config = dict(
    n_layer=12,
    n_head=2,
    n_kv_head=2,
    norm='layernorm',
    norm_place='pre',
    rope_fraction=0.25,
    bias='all',
    tie_embeddings=False,
    lr_head=0.00349,
    grad_clip=1.0,
    seq_len=768,
    dataset='wikipedia_en',
)
Each number is 50 + 15 x the weight over its row's rms, rounded and kept within 0 to 99. Layers, rows and columns count from 0. The size before them is the row's rms in percent of the matrix's.

# up: layer 5 MLP up, 512x128, rms 0.0989, rows 37-89, columns 0-63
# down: layer 5 MLP down (transposed), 512x128, rms 0.0851, rows 37-88, columns 0-63
up37 091:54 28 53 81 63 59 49 40 50 36 69 45 32 44 56 51 56 56 61 29 55 48 46 44 46 59 64 47 44 30 62 23 42 32 47 42 54 67 80 26 54 31 60 39 23 59 48 60 50 45 31 45 42 63 62 63 45 39 61 52 31 53 41 45
down37 090:45 63 43 39 53 33 29 40 62 57 45 51 53 48 76 49 63 20 54 58 46 32 38 26 27 39 44 50 48 56 69 88 82 57 41 28 43 48 64 45 36 83 71 59 54 56 63 63 52 28 59 70 72 42 63 56 16 57 36 43 56 29 26 39
up38 102:62 29 64 87 44 48 77 66 52 37 45 41 37 57 49 54 22 40 90 67 48 35 33 62 67 66 49 37 47 36 14 37 94 56 25 57 66 40 48 60 79 40 40 56 61 36 62 50 62 28 52 31 48 50 35 45 56 56 47 62 53 42 30 36
down38 098:62 59 74 18 37 39 57 25 46 75 62 47 49 47 63 68 57 57 52 41 50 72 64 35 36 61 45 64 46 78 11 55 33 79 69 38 29 35 46 58 26 50 42 41 56 64 31 37 38 55 31 61 73 33 55 46 33 67 69 53 34 48 60 46
up39 101:49 42 53 62 55 49 66 48 46 35 46 54 63 65 55 38 44 68 63 52 68 33 39 47 44 53 35 60 72 61 36 45 20 40 50 48 41 42 32 43 73 57 32 52 64 43 53 65 53 68 67 35 41 67 43 55 57 50 83 95 63 63 13 29
down39 114:43 45 14 25 56 56 67 55 50 55 51 18 44 38 36 40 28 46 59 50 48 27 37 67 62 65 43 43 52 48 34 24 45 66 54 52 36 37 56 48 48 45 41 24 78 52 49 78 63 72 54 69 40 41 36 81 72 51 83 73 39 73 52 69
up40 105:49 11 25 53 39 64 49 44 50 34 51 39 54 50 55 48 42 42 79 57 43 39 35 67 75 53 65 77 57 42 52 45 44 38 68 70 54 38 39 61 64 66 20 86 63 55 35 52 54 66 34 50 33 49 64 49 66 58 51 52 35 61 26 68
down40 107:68 63 34 76 68 39 34 35 16 57 59 69 44 32 25 39 30 53 37 49 33 46 25 63 60 67 53 17 48 50 74 47 73 39 43 42 85 44 40 62 56 37 78 54 54 67 55 57 48 62 55 36 62 48 34 55 65 65 47 48 41 42 27 60
up41 100:63 47 49 59 83 63 42 71 23 61 55 49 64 41 83 51 32 28 50 81 84 37 54 47 28 41 54 59 50 52 52 51 71 56 63 33 63 75 70 23 38 43 51 24 40 51 50 50 36 35 51 60 40 59 50 58 57 74 60 60 56 44 44 45
down41 093:27 61 47 32 48 53 59 69 78 29 57 40 65 69 24 67 80 69 59 46 58 28 47 57 66 31 62 62 66 37 41 44 50 41 40 43 58 52 24 64 54 41 69 65 56 61 53 89 69 49 60 45 53 14 53 38 10 40 69 49 39 40 66 43
up42 108:32 49 37 96 51 69 43 67 36 45 32 54 55 68 67 49 56 37 52 63 41 33 65 47 32 49 46 65 40 40 55 58 51 37 58 28 61 47 69 25 69 45 29 32 38 97 46 40 68 65 49 56 11 51 31 56 51 53 67 48 38 48 42 78
down42 098:31 35 38 50 33 58 45 53 68 38 70 59 42 33 49 58 35 29 61 68 70 69 42 59 38 46 55 49 76 14 49 46 66 54 57 48 58 54 17 22 67 50 70 25 63 60 51 68 35 64 32 51 49 47 36 68 39 39 79 29 38 39 41 77
up43 104:68 17 57 45 52 33 62 59 42 35 65 40 78 23 47 36 45 45 54 55 87 47 44 52 53 76 48 56 66 55 65 40 40 60 47 59 61 58 53 25 58 48 39 58 65 96 66 56 38 04 48 53 46 34 55 58 53 44 51 60 36 48 41 76
down43 093:82 69 57 31 70 27 81 70 55 50 49 66 62 49 33 40 68 87 56 32 64 57 78 77 39 45 49 26 66 44 45 33 58 40 57 67 71 21 49 39 47 37 52 51 71 68 54 26 41 84 53 42 28 47 69 52 58 54 62 42 39 46 56 38
up44 097:64 32 48 38 32 40 38 35 55 43 73 32 42 29 48 33 50 40 74 55 68 47 56 36 25 48 55 36 21 54 35 52 52 45 85 81 59 56 45 50 53 45 38 57 79 53 47 59 56 43 22 49 41 65 26 59 58 53 49 66 46 68 51 64
down44 098:34 40 58 28 28 53 87 62 66 57 71 43 25 55 58 72 33 42 61 25 45 57 50 69 60 43 66 39 44 61 48 72 55 72 37 54 65 49 33 32 63 26 54 41 25 32 67 27 84 48 57 57 51 61 53 56 29 41 14 56 34 33 76 56
up45 105:45 35 36 78 53 58 68 73 47 54 87 42 62 48 46 65 51 58 44 30 47 54 23 64 51 70 34 79 50 34 53 43 50 48 49 27 52 47 62 32 47 63 49 29 89 56 52 74 58 56 62 28 43 43 53 40 72 40 48 35 61 46 20 45
down45 107:61 65 59 46 48 51 40 39 60 53 60 45 73 48 06 60 48 63 51 49 31 43 73 53 34 42 48 60 89 57 79 31 74 52 42 70 49 54 68 39 63 27 44 40 49 46 53 28 38 50 72 22 30 32 55 41 70 38 36 42 41 54 54 49
up46 091:46 16 50 48 46 57 35 56 55 39 45 29 43 25 84 65 09 51 38 64 25 49 51 70 46 55 55 43 67 66 31 53 62 82 51 59 45 55 31 60 37 64 36 51 54 65 70 87 26 44 47 43 18 42 46 60 75 49 49 60 50 56 53 54
down46 088:38 49 68 54 16 65 28 77 50 53 39 73 46 81 25 57 76 51 48 31 67 38 43 33 60 43 21 43 39 15 59 52 37 45 17 53 46 59 61 71 54 41 41 54 35 49 33 37 20 47 54 57 52 56 44 63 39 52 63 46 43 36 57 55
up47 101:57 27 44 41 59 32 43 65 48 41 83 52 49 50 51 76 15 32 48 46 49 52 15 22 44 68 43 71 46 29 43 59 77 51 55 71 76 60 63 28 60 47 39 58 62 68 51 73 51 47 70 39 53 61 55 70 59 29 50 57 66 61 37 52
down47 102:61 52 49 39 42 59 29 36 43 64 61 44 35 32 30 46 52 53 58 67 20 50 68 56 52 44 48 41 82 57 44 60 63 46 47 38 35 58 43 55 59 10 49 33 51 40 34 49 54 50 88 45 28 59 42 75 63 53 39 45 40 30 59 46
up48 097:50 59 43 61 69 54 47 60 53 50 57 47 45 73 39 57 37 24 55 52 36 37 27 52 51 63 39 70 62 17 57 38 41 36 23 58 52 32 69 29 59 63 37 31 62 89 58 39 95 63 70 32 49 70 69 62 50 21 76 30 71 51 36 43
down48 096:56 41 53 40 43 42 40 40 55 38 43 35 58 75 64 45 47 74 62 29 31 87 45 33 38 66 66 43 65 31 41 29 53 61 37 66 74 43 38 71 72 46 58 61 52 72 80 59 44 62 41 68 60 47 45 49 55 40 77 54 72 37 40 44
up49 104:45 26 50 63 72 63 72 52 70 45 54 50 56 42 24 66 32 56 67 45 19 33 25 59 74 55 60 44 58 68 38 32 59 47 71 41 59 47 38 51 40 78 45 55 80 58 36 54 51 32 50 65 61 61 54 60 73 22 36 46 67 55 43 68
down49 099:62 65 23 56 69 54 67 40 41 31 60 42 40 43 45 45 43 62 29 83 35 37 24 67 29 30 70 41 63 70 74 42 35 16 60 51 55 62 48 51 30 59 74 40 51 70 40 48 34 39 52 17 44 52 71 60 55 34 44 15 31 47 28 61
up50 097:53 36 63 65 40 43 62 29 52 50 82 69 39 57 54 76 27 50 48 36 56 30 22 52 58 51 65 74 60 15 23 54 30 29 68 59 78 29 54 27 58 50 32 55 65 54 53 50 51 55 50 35 46 62 74 51 65 41 32 69 28 40 46 46
down50 093:24 16 28 50 56 60 57 40 49 72 67 50 42 21 42 68 60 44 60 54 14 45 63 68 36 40 52 36 48 70 45 64 68 40 57 24 63 67 62 66 49 41 45 44 44 63 75 46 52 53 60 61 67 57 48 29 51 41 27 26 40 37 23 52
up51 087:44 39 59 54 43 88 81 52 17 61 66 63 53 64 61 64 57 20 58 38 48 50 56 24 18 43 54 41 64 33 67 50 33 38 83 76 31 60 50 23 19 53 39 35 71 61 59 46 39 54 60 46 43 48 43 80 42 50 44 53 62 24 42 42
down51 089:51 57 58 45 73 17 20 34 62 48 38 43 48 27 35 70 35 55 41 73 51 36 45 43 55 50 46 48 45 52 58 42 49 41 14 42 72 30 52 72 54 52 47 50 53 38 49 55 78 52 23 55 82 53 64 29 56 83 55 59 47 69 32 37
up52 098:21 32 48 54 65 47 96 44 38 32 53 69 64 37 58 60 57 68 67 40 60 43 66 48 49 37 38 47 60 51 25 30 30 54 61 64 56 67 42 34 42 45 28 43 62 67 39 50 52 29 53 37 56 72 44 40 63 23 60 62 69 36 53 09
down52 093:60 55 45 50 67 55 36 25 64 65 40 63 20 48 82 69 66 37 99 47 35 65 65 60 52 64 49 45 47 91 56 50 45 44 86 74 53 43 36 49 54 46 34 60 64 33 57 59 59 27 62 34 24 41 76 40 42 35 41 42 34 47 44 71
up53 093:63 38 44 56 68 78 55 62 33 37 68 29 41 57 41 32 54 60 40 25 32 51 63 48 56 58 62 44 36 33 11 51 33 64 71 53 48 55 58 41 78 63 42 35 74 52 30 62 41 37 31 36 51 49 33 34 37 65 77 54 64 58 41 24
down53 083:49 73 55 39 50 38 46 47 48 86 49 41 21 40 51 47 29 55 50 33 57 48 63 46 39 20 43 36 64 47 62 44 65 54 33 90 54 48 47 78 31 27 58 55 44 69 86 38 27 36 40 75 42 68 49 57 58 42 50 32 50 38 39 42
up54 104:44 40 76 46 46 54 37 73 54 53 44 74 50 39 54 40 51 38 64 48 65 38 60 50 20 42 49 38 87 49 35 46 45 29 79 28 47 41 32 41 62 59 47 34 81 54 54 39 58 40 47 68 36 73 69 80 59 44 67 71 41 69 25 61
down54 104:16 88 53 37 69 55 54 71 26 50 79 52 52 24 50 56 50 85 40 61 69 28 61 62 40 49 52 62 38 57 45 50 40 60 45 20 40 54 23 39 54 68 51 50 54 59 48 16 74 53 68 48 38 51 43 57 71 49 54 57 41 44 59 49
up55 108:45 47 91 51 84 48 42 64 25 54 62 21 61 32 48 72 35 62 78 48 42 27 41 42 53 40 61 46 48 31 32 54 69 38 46 34 47 62 36 31 75 65 29 42 64 55 44 68 46 51 44 49 47 58 12 57 52 28 65 64 59 66 57 42
down55 106:24 69 53 35 21 37 61 58 45 67 57 64 43 50 50 58 73 61 43 34 66 34 61 67 42 23 33 57 54 41 34 62 46 15 39 41 41 56 34 36 58 20 55 31 56 37 35 38 71 49 46 58 33 53 60 81 74 58 64 32 59 54 77 36
up56 091:61 51 46 46 57 77 69 37 55 39 50 46 62 42 63 43 54 60 53 33 23 35 38 45 12 79 73 74 46 26 55 47 43 58 28 31 39 31 34 56 76 43 47 36 45 44 42 60 43 51 57 37 40 25 61 51 53 60 49 50 51 54 28 58
down56 091:83 84 77 59 48 66 74 51 55 28 28 42 47 32 43 44 64 58 41 55 56 18 35 25 54 63 44 77 69 56 58 57 78 40 35 28 78 49 73 69 30 35 31 35 72 51 65 35 37 44 45 67 62 27 53 46 46 36 43 52 41 46 60 27
up57 100:67 29 50 42 38 57 70 51 48 33 52 60 47 54 51 82 35 71 65 53 84 45 14 43 36 70 59 66 52 60 68 33 74 27 38 12 37 48 60 42 69 48 29 40 43 59 69 43 76 59 50 74 41 50 70 54 48 49 54 44 35 43 51 54
down57 097:51 39 36 46 55 33 67 48 55 98 37 52 46 54 50 48 43 60 47 45 47 99 74 46 81 62 22 39 64 74 49 50 32 55 31 49 35 30 65 44 55 28 54 62 59 53 45 48 62 48 54 56 70 55 70 22 27 37 44 27 57 46 42 70
up58 096:52 52 64 79 75 36 86 52 58 48 44 59 51 62 69 52 75 51 47 57 33 48 22 37 21 70 66 43 51 57 49 45 79 44 28 23 43 41 53 34 57 29 46 62 09 55 27 47 61 38 48 41 62 67 54 69 48 61 65 76 65 67 28 56
down58 091:38 38 56 39 40 56 19 99 65 56 49 71 53 63 58 53 27 54 41 50 54 42 51 66 77 39 31 40 43 52 66 38 46 23 52 66 43 49 50 74 37 55 59 66 87 45 67 76 67 45 43 46 99 44 52 50 17 42 49 54 31 45 24 54
up59 098:46 46 73 44 70 51 62 39 69 59 61 78 50 45 69 57 46 56 60 64 64 47 00 62 58 66 87 50 60 25 44 66 35 48 44 59 72 63 61 37 56 72 40 40 38 44 41 57 34 36 44 38 29 54 80 51 67 35 39 53 28 67 59 18
down59 095:65 50 43 59 29 36 70 26 48 70 44 47 44 42 51 68 40 49 66 62 49 61 54 55 40 55 65 57 48 79 65 42 47 17 33 46 41 48 76 77 71 26 60 61 55 58 57 58 88 72 41 62 71 41 51 35 00 66 40 39 30 60 54 77
up60 102:60 47 41 51 41 60 51 53 28 21 55 43 69 20 41 22 37 59 59 45 42 50 65 44 53 58 48 72 60 65 42 58 24 25 65 34 68 79 50 60 55 45 29 24 75 75 27 52 55 56 50 49 46 59 57 68 48 33 53 49 38 48 26 36
down60 102:48 42 69 52 40 64 44 37 29 37 57 69 50 58 50 76 69 19 62 50 63 30 32 75 21 24 21 65 34 59 72 28 68 46 67 48 23 62 61 63 39 44 68 33 50 64 69 50 62 67 65 69 46 62 40 60 46 78 46 35 33 42 38 46
up61 095:19 61 49 39 60 58 49 79 55 24 32 62 63 50 51 56 46 71 57 44 39 27 61 23 40 70 45 67 32 37 34 36 29 61 35 32 61 60 45 53 42 53 30 52 62 80 55 41 85 75 52 35 49 57 44 43 60 56 65 38 70 58 50 65
down61 098:82 53 64 48 60 73 29 54 49 28 52 38 65 57 72 78 46 53 59 49 52 77 21 68 62 33 19 50 75 41 39 56 29 39 45 37 57 93 61 40 52 47 52 70 67 46 35 46 42 38 56 42 27 46 35 72 54 54 43 70 62 19 35 43
up62 096:29 60 37 50 55 69 59 37 41 42 60 05 57 16 45 30 58 47 76 74 42 16 39 46 56 41 70 77 41 37 40 51 51 53 83 49 68 48 78 51 56 46 36 39 48 55 47 60 50 72 58 58 29 65 11 69 57 38 40 39 37 48 22 50
down62 088:82 60 69 63 33 40 61 23 77 62 50 54 54 50 14 59 51 35 40 55 35 51 40 48 52 54 53 41 26 50 60 58 74 47 31 44 49 43 12 69 65 57 73 56 38 54 39 35 50 47 38 49 95 64 60 55 29 53 23 53 61 43 59 60
up63 094:70 46 33 46 28 60 51 64 54 45 36 54 62 51 67 48 26 41 85 39 66 33 46 49 25 76 47 25 65 46 33 42 44 54 53 37 28 52 36 07 51 46 51 41 75 48 16 38 52 44 46 39 40 67 51 62 49 59 46 64 28 53 41 69
down63 095:38 24 53 36 63 53 32 44 37 76 60 42 56 34 33 58 68 24 58 25 42 72 56 64 55 53 62 67 63 81 48 59 42 45 57 46 59 78 82 64 48 52 53 56 56 41 61 57 59 31 42 58 75 35 63 41 30 46 67 30 62 33 62 60
up64 114:36 32 38 85 50 67 55 35 38 40 46 58 28 65 34 47 78 55 46 49 43 44 35 46 28 53 46 44 30 28 47 59 48 37 69 53 63 37 58 47 52 38 31 59 38 51 45 69 76 54 57 25 35 51 54 66 73 28 59 76 53 50 29 43
down64 107:53 20 50 35 63 53 59 48 60 21 36 42 52 44 87 67 62 29 49 25 36 31 43 49 82 69 57 46 59 51 54 75 45 60 39 55 68 43 61 45 65 37 42 73 70 54 57 47 70 64 45 30 35 42 51 37 59 65 54 50 43 51 54 48
up65 088:58 77 45 70 50 32 46 71 44 42 47 49 65 61 48 47 47 70 47 11 59 47 45 36 42 44 63 52 59 22 41 49 48 27 51 37 50 45 48 46 31 44 51 54 56 53 45 53 83 46 52 55 71 73 36 54 43 62 48 25 58 40 33 27
down65 086:36 60 48 47 59 47 57 53 64 47 76 53 49 51 45 27 42 50 43 75 69 73 70 51 48 47 42 40 64 42 39 81 58 76 72 77 45 77 69 47 69 36 36 41 59 48 41 62 32 32 52 48 48 15 44 44 55 46 44 33 50 39 42 48
up66 101:52 53 58 58 81 68 59 58 39 43 76 60 44 53 65 57 45 43 80 54 47 45 39 49 42 34 46 47 75 52 38 48 34 43 59 64 46 50 48 28 35 63 41 16 50 47 43 92 43 59 64 50 14 60 31 42 89 51 38 50 55 44 55 76
down66 099:29 42 48 66 45 61 58 47 30 43 38 45 62 66 43 48 56 50 61 49 50 42 72 56 19 58 60 54 70 40 49 79 77 63 50 38 07 46 85 88 42 57 67 50 41 52 32 30 48 72 68 37 74 53 55 65 46 39 22 51 57 51 70 63
up67 095:41 65 13 62 51 99 59 52 69 42 60 50 47 27 66 43 19 40 62 45 66 54 46 50 43 52 40 47 29 49 34 24 69 38 55 24 57 53 41 61 39 56 56 58 56 54 60 50 78 31 50 45 45 34 41 61 67 53 52 39 57 58 35 60
down67 090:70 45 78 32 73 55 47 35 56 39 58 63 59 68 23 28 45 45 42 50 52 58 75 61 58 39 23 47 52 36 46 51 50 44 54 69 44 73 61 47 52 49 53 36 28 54 55 69 49 64 47 68 58 48 43 57 69 27 49 41 57 35 53 73
up68 097:46 45 51 44 70 63 65 61 50 42 61 68 43 58 61 66 55 46 43 25 46 44 54 57 42 28 68 86 49 16 53 43 62 30 62 53 40 50 56 46 55 67 48 47 75 76 53 45 67 40 61 65 26 45 73 65 43 46 68 39 36 50 27 59
down68 092:55 73 62 74 49 32 65 45 51 65 38 57 68 65 14 45 48 56 52 54 43 29 60 43 63 63 54 59 33 43 47 82 24 37 25 23 39 38 45 29 36 72 43 61 56 32 09 59 59 39 63 36 68 42 42 76 64 44 43 40 49 58 99 45
up69 096:46 38 45 44 37 50 86 48 54 35 61 43 51 73 48 38 43 53 72 56 96 61 24 47 30 69 62 59 54 64 64 53 40 41 40 27 37 51 49 48 61 65 31 70 42 35 62 49 52 52 68 40 41 61 33 50 54 34 56 66 70 74 21 08
down69 097:37 13 39 53 56 56 49 41 51 42 28 56 35 33 34 40 25 50 57 49 54 45 43 64 61 81 47 41 24 04 72 51 89 55 58 68 54 56 54 49 75 65 60 47 40 54 34 49 77 48 45 65 75 47 35 40 40 68 40 50 43 54 61 43
up70 089:84 66 44 62 55 80 53 35 68 40 41 77 45 53 57 41 42 44 38 62 63 37 39 61 58 38 59 48 42 59 58 61 56 73 77 45 54 59 61 40 45 72 36 51 32 32 26 53 28 33 21 49 41 42 69 77 59 47 53 56 39 54 50 49
down70 087:35 60 58 42 37 60 61 77 60 82 66 48 56 80 24 56 36 41 47 23 63 51 49 58 44 61 67 46 77 32 39 55 20 54 46 39 80 37 35 39 46 36 44 50 55 61 53 54 63 59 55 23 46 30 48 64 27 63 33 53 43 42 48 27
up71 109:31 40 61 49 62 49 59 53 52 39 35 56 53 54 32 83 50 34 70 31 65 43 33 39 45 38 59 69 45 25 39 46 30 59 18 65 42 55 73 22 35 48 33 25 50 49 52 53 77 55 65 23 24 27 27 56 71 33 74 53 66 56 47 52
down71 097:75 44 70 22 47 51 49 75 36 53 49 73 37 61 20 59 66 41 47 32 48 65 38 43 60 50 49 41 46 51 32 47 58 76 57 46 29 39 70 29 32 44 60 41 49 47 39 56 34 29 20 41 48 24 30 59 55 63 37 34 59 42 46 64
up72 103:69 41 58 66 91 50 51 53 37 25 39 46 40 46 68 70 72 63 49 45 80 11 49 62 69 54 69 43 66 66 47 28 55 51 47 13 56 52 57 43 46 52 37 39 25 37 61 65 63 38 39 54 51 46 53 44 60 56 85 31 28 52 28 61
down72 102:51 30 48 13 50 42 47 64 64 48 42 46 65 21 33 57 48 32 23 41 48 54 51 37 33 70 37 58 72 48 58 56 42 67 46 70 40 46 44 58 48 78 40 59 34 58 51 61 24 56 66 53 48 77 58 57 17 60 30 68 72 63 53 49
up73 101:29 47 27 55 58 68 69 37 52 44 58 25 58 57 71 75 31 42 50 51 73 37 35 76 45 57 62 57 55 50 34 41 79 44 66 47 38 70 37 51 30 38 50 43 50 55 79 49 52 38 53 38 64 40 23 64 53 35 43 58 52 58 50 26
down73 101:50 30 44 40 51 67 49 33 54 56 43 45 40 47 45 55 31 70 49 58 51 58 61 72 46 78 49 43 57 56 40 23 54 29 42 46 29 68 56 60 34 54 87 34 55 62 68 60 46 55 57 32 68 46 41 83 00 53 46 42 56 13 63 37
up74 100:66 50 63 47 50 35 48 53 59 23 55 47 68 52 43 35 61 49 46 51 39 57 39 30 39 39 40 45 70 45 79 49 52 61 53 71 55 31 61 69 33 60 28 52 42 48 66 87 40 65 60 58 44 50 43 47 58 36 69 59 32 56 58 21
down74 099:50 41 53 60 36 68 63 73 48 51 66 36 82 65 34 67 56 57 41 30 43 63 27 70 65 49 48 70 52 63 69 37 56 32 38 39 42 56 66 07 36 31 63 47 56 49 51 51 78 67 88 46 60 35 32 56 42 62 42 39 44 56 31 50
up75 093:68 60 25 53 59 52 46 44 44 39 73 05 49 39 70 38 45 39 43 64 46 31 42 59 41 65 87 72 57 52 58 29 45 50 49 39 42 40 47 61 72 52 42 58 63 31 42 67 30 60 54 24 54 40 20 57 40 31 58 60 61 60 18 44
down75 090:53 39 40 58 45 35 37 44 67 33 31 48 20 62 63 48 14 58 63 75 43 43 66 33 43 54 39 55 13 62 70 79 66 41 39 42 49 18 28 55 66 68 69 61 55 46 50 23 82 63 45 39 91 41 40 55 54 57 32 77 44 64 53 71
up76 099:52 46 54 68 47 84 35 31 45 34 64 46 46 46 61 49 33 48 45 54 37 25 44 39 37 45 67 78 56 55 61 43 38 51 32 26 68 74 51 64 37 71 31 55 50 76 12 79 66 28 55 59 42 23 65 74 44 53 58 64 35 64 44 71
down76 106:52 42 45 45 65 46 49 38 50 69 49 64 49 46 67 50 25 39 75 78 39 53 82 44 32 64 52 66 67 48 52 56 72 86 79 68 45 41 35 65 41 37 65 55 37 46 56 36 49 44 28 45 57 53 72 19 24 70 49 40 50 39 44 48
up77 085:42 49 37 74 50 45 59 45 33 33 45 46 21 70 53 37 48 36 83 49 50 41 26 49 65 42 63 45 30 36 59 46 57 79 54 25 58 20 59 42 52 80 30 32 64 48 49 83 53 50 32 52 20 85 38 47 71 42 54 42 55 64 23 30
down77 093:56 41 19 82 82 76 78 54 53 48 59 33 55 31 46 38 57 27 64 59 58 49 24 65 74 48 68 74 54 56 48 60 52 66 47 59 58 38 48 45 60 61 09 69 67 55 53 69 56 49 44 55 34 51 46 19 77 35 70 38 44 74 35 40
up78 108:51 45 34 55 39 32 77 27 64 21 49 63 69 63 70 51 36 57 57 33 66 29 49 43 40 52 16 54 55 68 36 40 58 39 51 50 55 56 48 52 46 38 33 60 58 75 77 41 38 72 46 65 58 50 61 64 66 58 75 32 42 51 36 52
down78 121:63 25 27 44 31 60 57 37 41 73 50 71 47 60 59 23 23 23 62 46 37 46 65 40 60 41 57 43 36 88 52 71 44 45 60 50 51 22 79 63 65 78 71 54 49 52 72 37 46 66 39 52 72 44 44 40 31 55 49 52 59 48 58 48
up79 099:68 50 46 71 65 41 70 49 48 37 58 58 37 42 38 46 48 63 42 41 64 58 11 41 51 45 35 50 27 77 65 38 42 40 27 61 48 51 41 50 26 29 29 43 68 68 39 56 59 31 75 51 68 48 37 36 56 55 67 55 62 51 55 55
down79 094:86 51 64 38 59 63 60 49 51 65 59 68 53 71 42 51 54 61 55 57 67 35 39 43 33 64 58 27 35 47 64 38 39 44 21 46 89 46 52 48 31 54 56 59 41 48 36 43 51 62 87 37 58 37 47 56 59 69 52 39 31 30 49 45
up80 096:62 47 46 65 48 74 67 47 33 55 45 72 61 39 65 30 25 41 43 67 77 39 44 66 33 46 41 51 53 57 40 62 44 45 57 37 55 57 56 62 56 41 44 19 31 77 61 40 70 24 63 58 22 62 45 77 57 50 43 55 35 60 53 38
down80 097:44 36 14 56 55 67 50 24 44 39 38 67 67 52 44 60 40 84 37 45 30 53 36 64 58 39 23 49 46 62 32 63 48 72 32 25 76 44 57 52 62 51 52 28 58 48 43 55 44 41 44 48 59 32 50 35 07 48 50 51 61 26 79 54
up81 099:65 39 62 77 57 31 46 23 51 53 63 12 57 43 38 46 46 55 25 34 42 34 50 47 70 69 76 53 39 61 53 14 51 61 54 14 65 54 44 46 69 53 28 45 37 38 61 76 71 76 23 36 33 55 49 53 60 34 47 40 49 56 24 44
down81 103:25 20 51 38 34 46 60 63 40 39 44 74 46 55 47 62 37 52 38 37 43 52 63 70 65 21 37 62 62 65 64 61 45 29 35 59 51 63 66 70 46 51 67 49 50 71 37 36 82 09 79 47 29 49 60 45 44 64 44 27 52 33 49 46
up82 094:35 57 45 49 77 32 63 39 69 39 53 42 36 46 48 42 60 66 36 59 37 43 59 33 53 77 69 56 63 30 18 58 44 74 31 35 52 33 57 48 54 57 33 42 29 48 54 48 50 32 57 49 48 53 24 56 61 55 54 61 32 64 23 01
down82 093:40 13 25 55 42 57 75 61 22 27 42 19 31 54 57 70 60 41 37 57 48 50 68 27 59 45 51 57 67 64 73 64 48 52 46 13 71 48 64 59 49 50 45 38 36 32 37 44 50 53 48 23 37 47 46 38 45 39 67 42 47 55 52 66
up83 090:40 58 77 80 44 52 88 50 34 47 60 76 28 52 40 75 51 85 38 75 38 27 36 35 31 69 44 45 54 49 44 34 35 40 47 46 37 40 60 06 15 33 59 73 51 58 28 43 51 57 60 49 43 56 66 33 59 29 68 62 52 57 63 47
down83 085:45 37 28 40 34 45 36 48 70 62 42 77 61 56 47 24 58 48 55 55 41 41 52 48 61 78 65 55 15 68 87 50 83 50 34 39 57 29 39 72 61 62 41 46 51 43 20 27 81 46 81 67 49 25 25 38 47 34 47 33 54 17 55 53
up84 103:54 58 46 51 42 64 70 65 35 55 56 26 50 19 56 59 21 66 52 47 54 47 14 60 62 52 43 51 48 64 62 41 65 36 57 55 58 66 55 48 33 61 45 50 70 73 91 83 40 45 58 21 46 50 61 83 64 21 51 38 47 55 35 58
down84 110:73 48 62 28 26 51 67 54 58 46 83 49 50 62 49 62 32 66 40 36 66 25 67 75 60 09 48 51 54 51 58 31 55 55 63 50 61 51 46 55 56 56 41 43 33 61 44 28 53 66 34 08 45 55 36 79 64 49 29 58 71 48 67 57
up85 103:61 37 55 57 74 61 79 73 33 58 62 73 51 29 46 64 17 41 66 58 36 45 39 56 59 39 55 51 78 43 51 29 70 47 48 58 65 60 74 37 49 49 41 54 65 29 56 45 71 45 53 50 35 98 63 42 65 19 49 46 74 53 47 79
down85 104:69 42 39 37 61 38 39 44 42 45 50 49 67 36 62 48 59 40 76 71 56 57 72 55 74 63 50 78 46 55 50 77 32 37 33 30 33 52 74 55 63 40 49 63 52 56 39 58 40 60 60 77 74 41 44 08 48 35 52 30 55 39 36 56
up86 098:87 66 51 56 64 67 42 46 62 16 64 40 57 44 50 45 57 58 49 46 53 20 35 51 43 42 61 55 47 70 43 08 59 83 22 54 37 51 39 59 52 61 42 34 39 59 69 73 39 28 67 43 17 65 16 53 67 23 57 50 34 53 51 79
down86 100:11 57 65 29 61 64 56 58 73 68 33 04 60 45 42 78 52 48 42 51 36 26 39 40 49 49 55 45 69 24 36 46 44 64 57 57 43 62 52 57 43 53 62 43 51 47 47 29 62 50 37 67 54 20 68 67 44 45 36 46 46 32 45 16
up87 087:47 51 54 52 25 43 58 53 55 40 61 58 31 24 69 72 73 43 61 64 71 46 60 60 73 56 58 52 22 60 42 37 71 59 54 47 40 44 37 49 60 63 45 59 66 49 91 46 73 43 42 66 37 49 17 29 52 55 68 61 53 79 34 51
down87 084:60 74 36 55 37 49 60 32 55 51 56 38 53 63 29 38 38 74 37 56 49 45 41 57 11 56 53 13 48 43 46 60 72 27 48 59 70 50 45 47 57 43 41 42 19 50 33 33 57 46 52 82 63 67 60 42 26 70 68 26 55 34 50 61
up88 105:67 53 61 51 45 66 51 69 58 00 53 61 57 51 55 44 56 50 50 23 64 57 38 59 73 51 53 49 42 46 24 50 36 85 41 70 54 70 54 59 62 51 41 64 37 37 40 52 41 40 40 45 34 42 48 70 63 68 56 47 68 73 39 46
down88 105:69 47 46 39 40 59 62 54 54 78 43 58 72 73 31 56 34 13 67 39 45 64 62 66 47 37 54 45 48 57 38 58 52 71 59 37 69 34 69 49 51 61 34 34 36 27 72 26 58 56 44 36 47 18 35 36 37 35 29 66 38 61 46 51
up89 101:64 62 59 65 54 48 51 80 37 44 58 55 48 44 54 48 49 59 71 52 53 38 35 43 30 59 65 56 69 18 68 60 48 28 45 54 61 61 60 14 70 47 43 35 65 66 44 68 51 37 53 18 37 61 42 77 69 27 48 86 52 67 44 43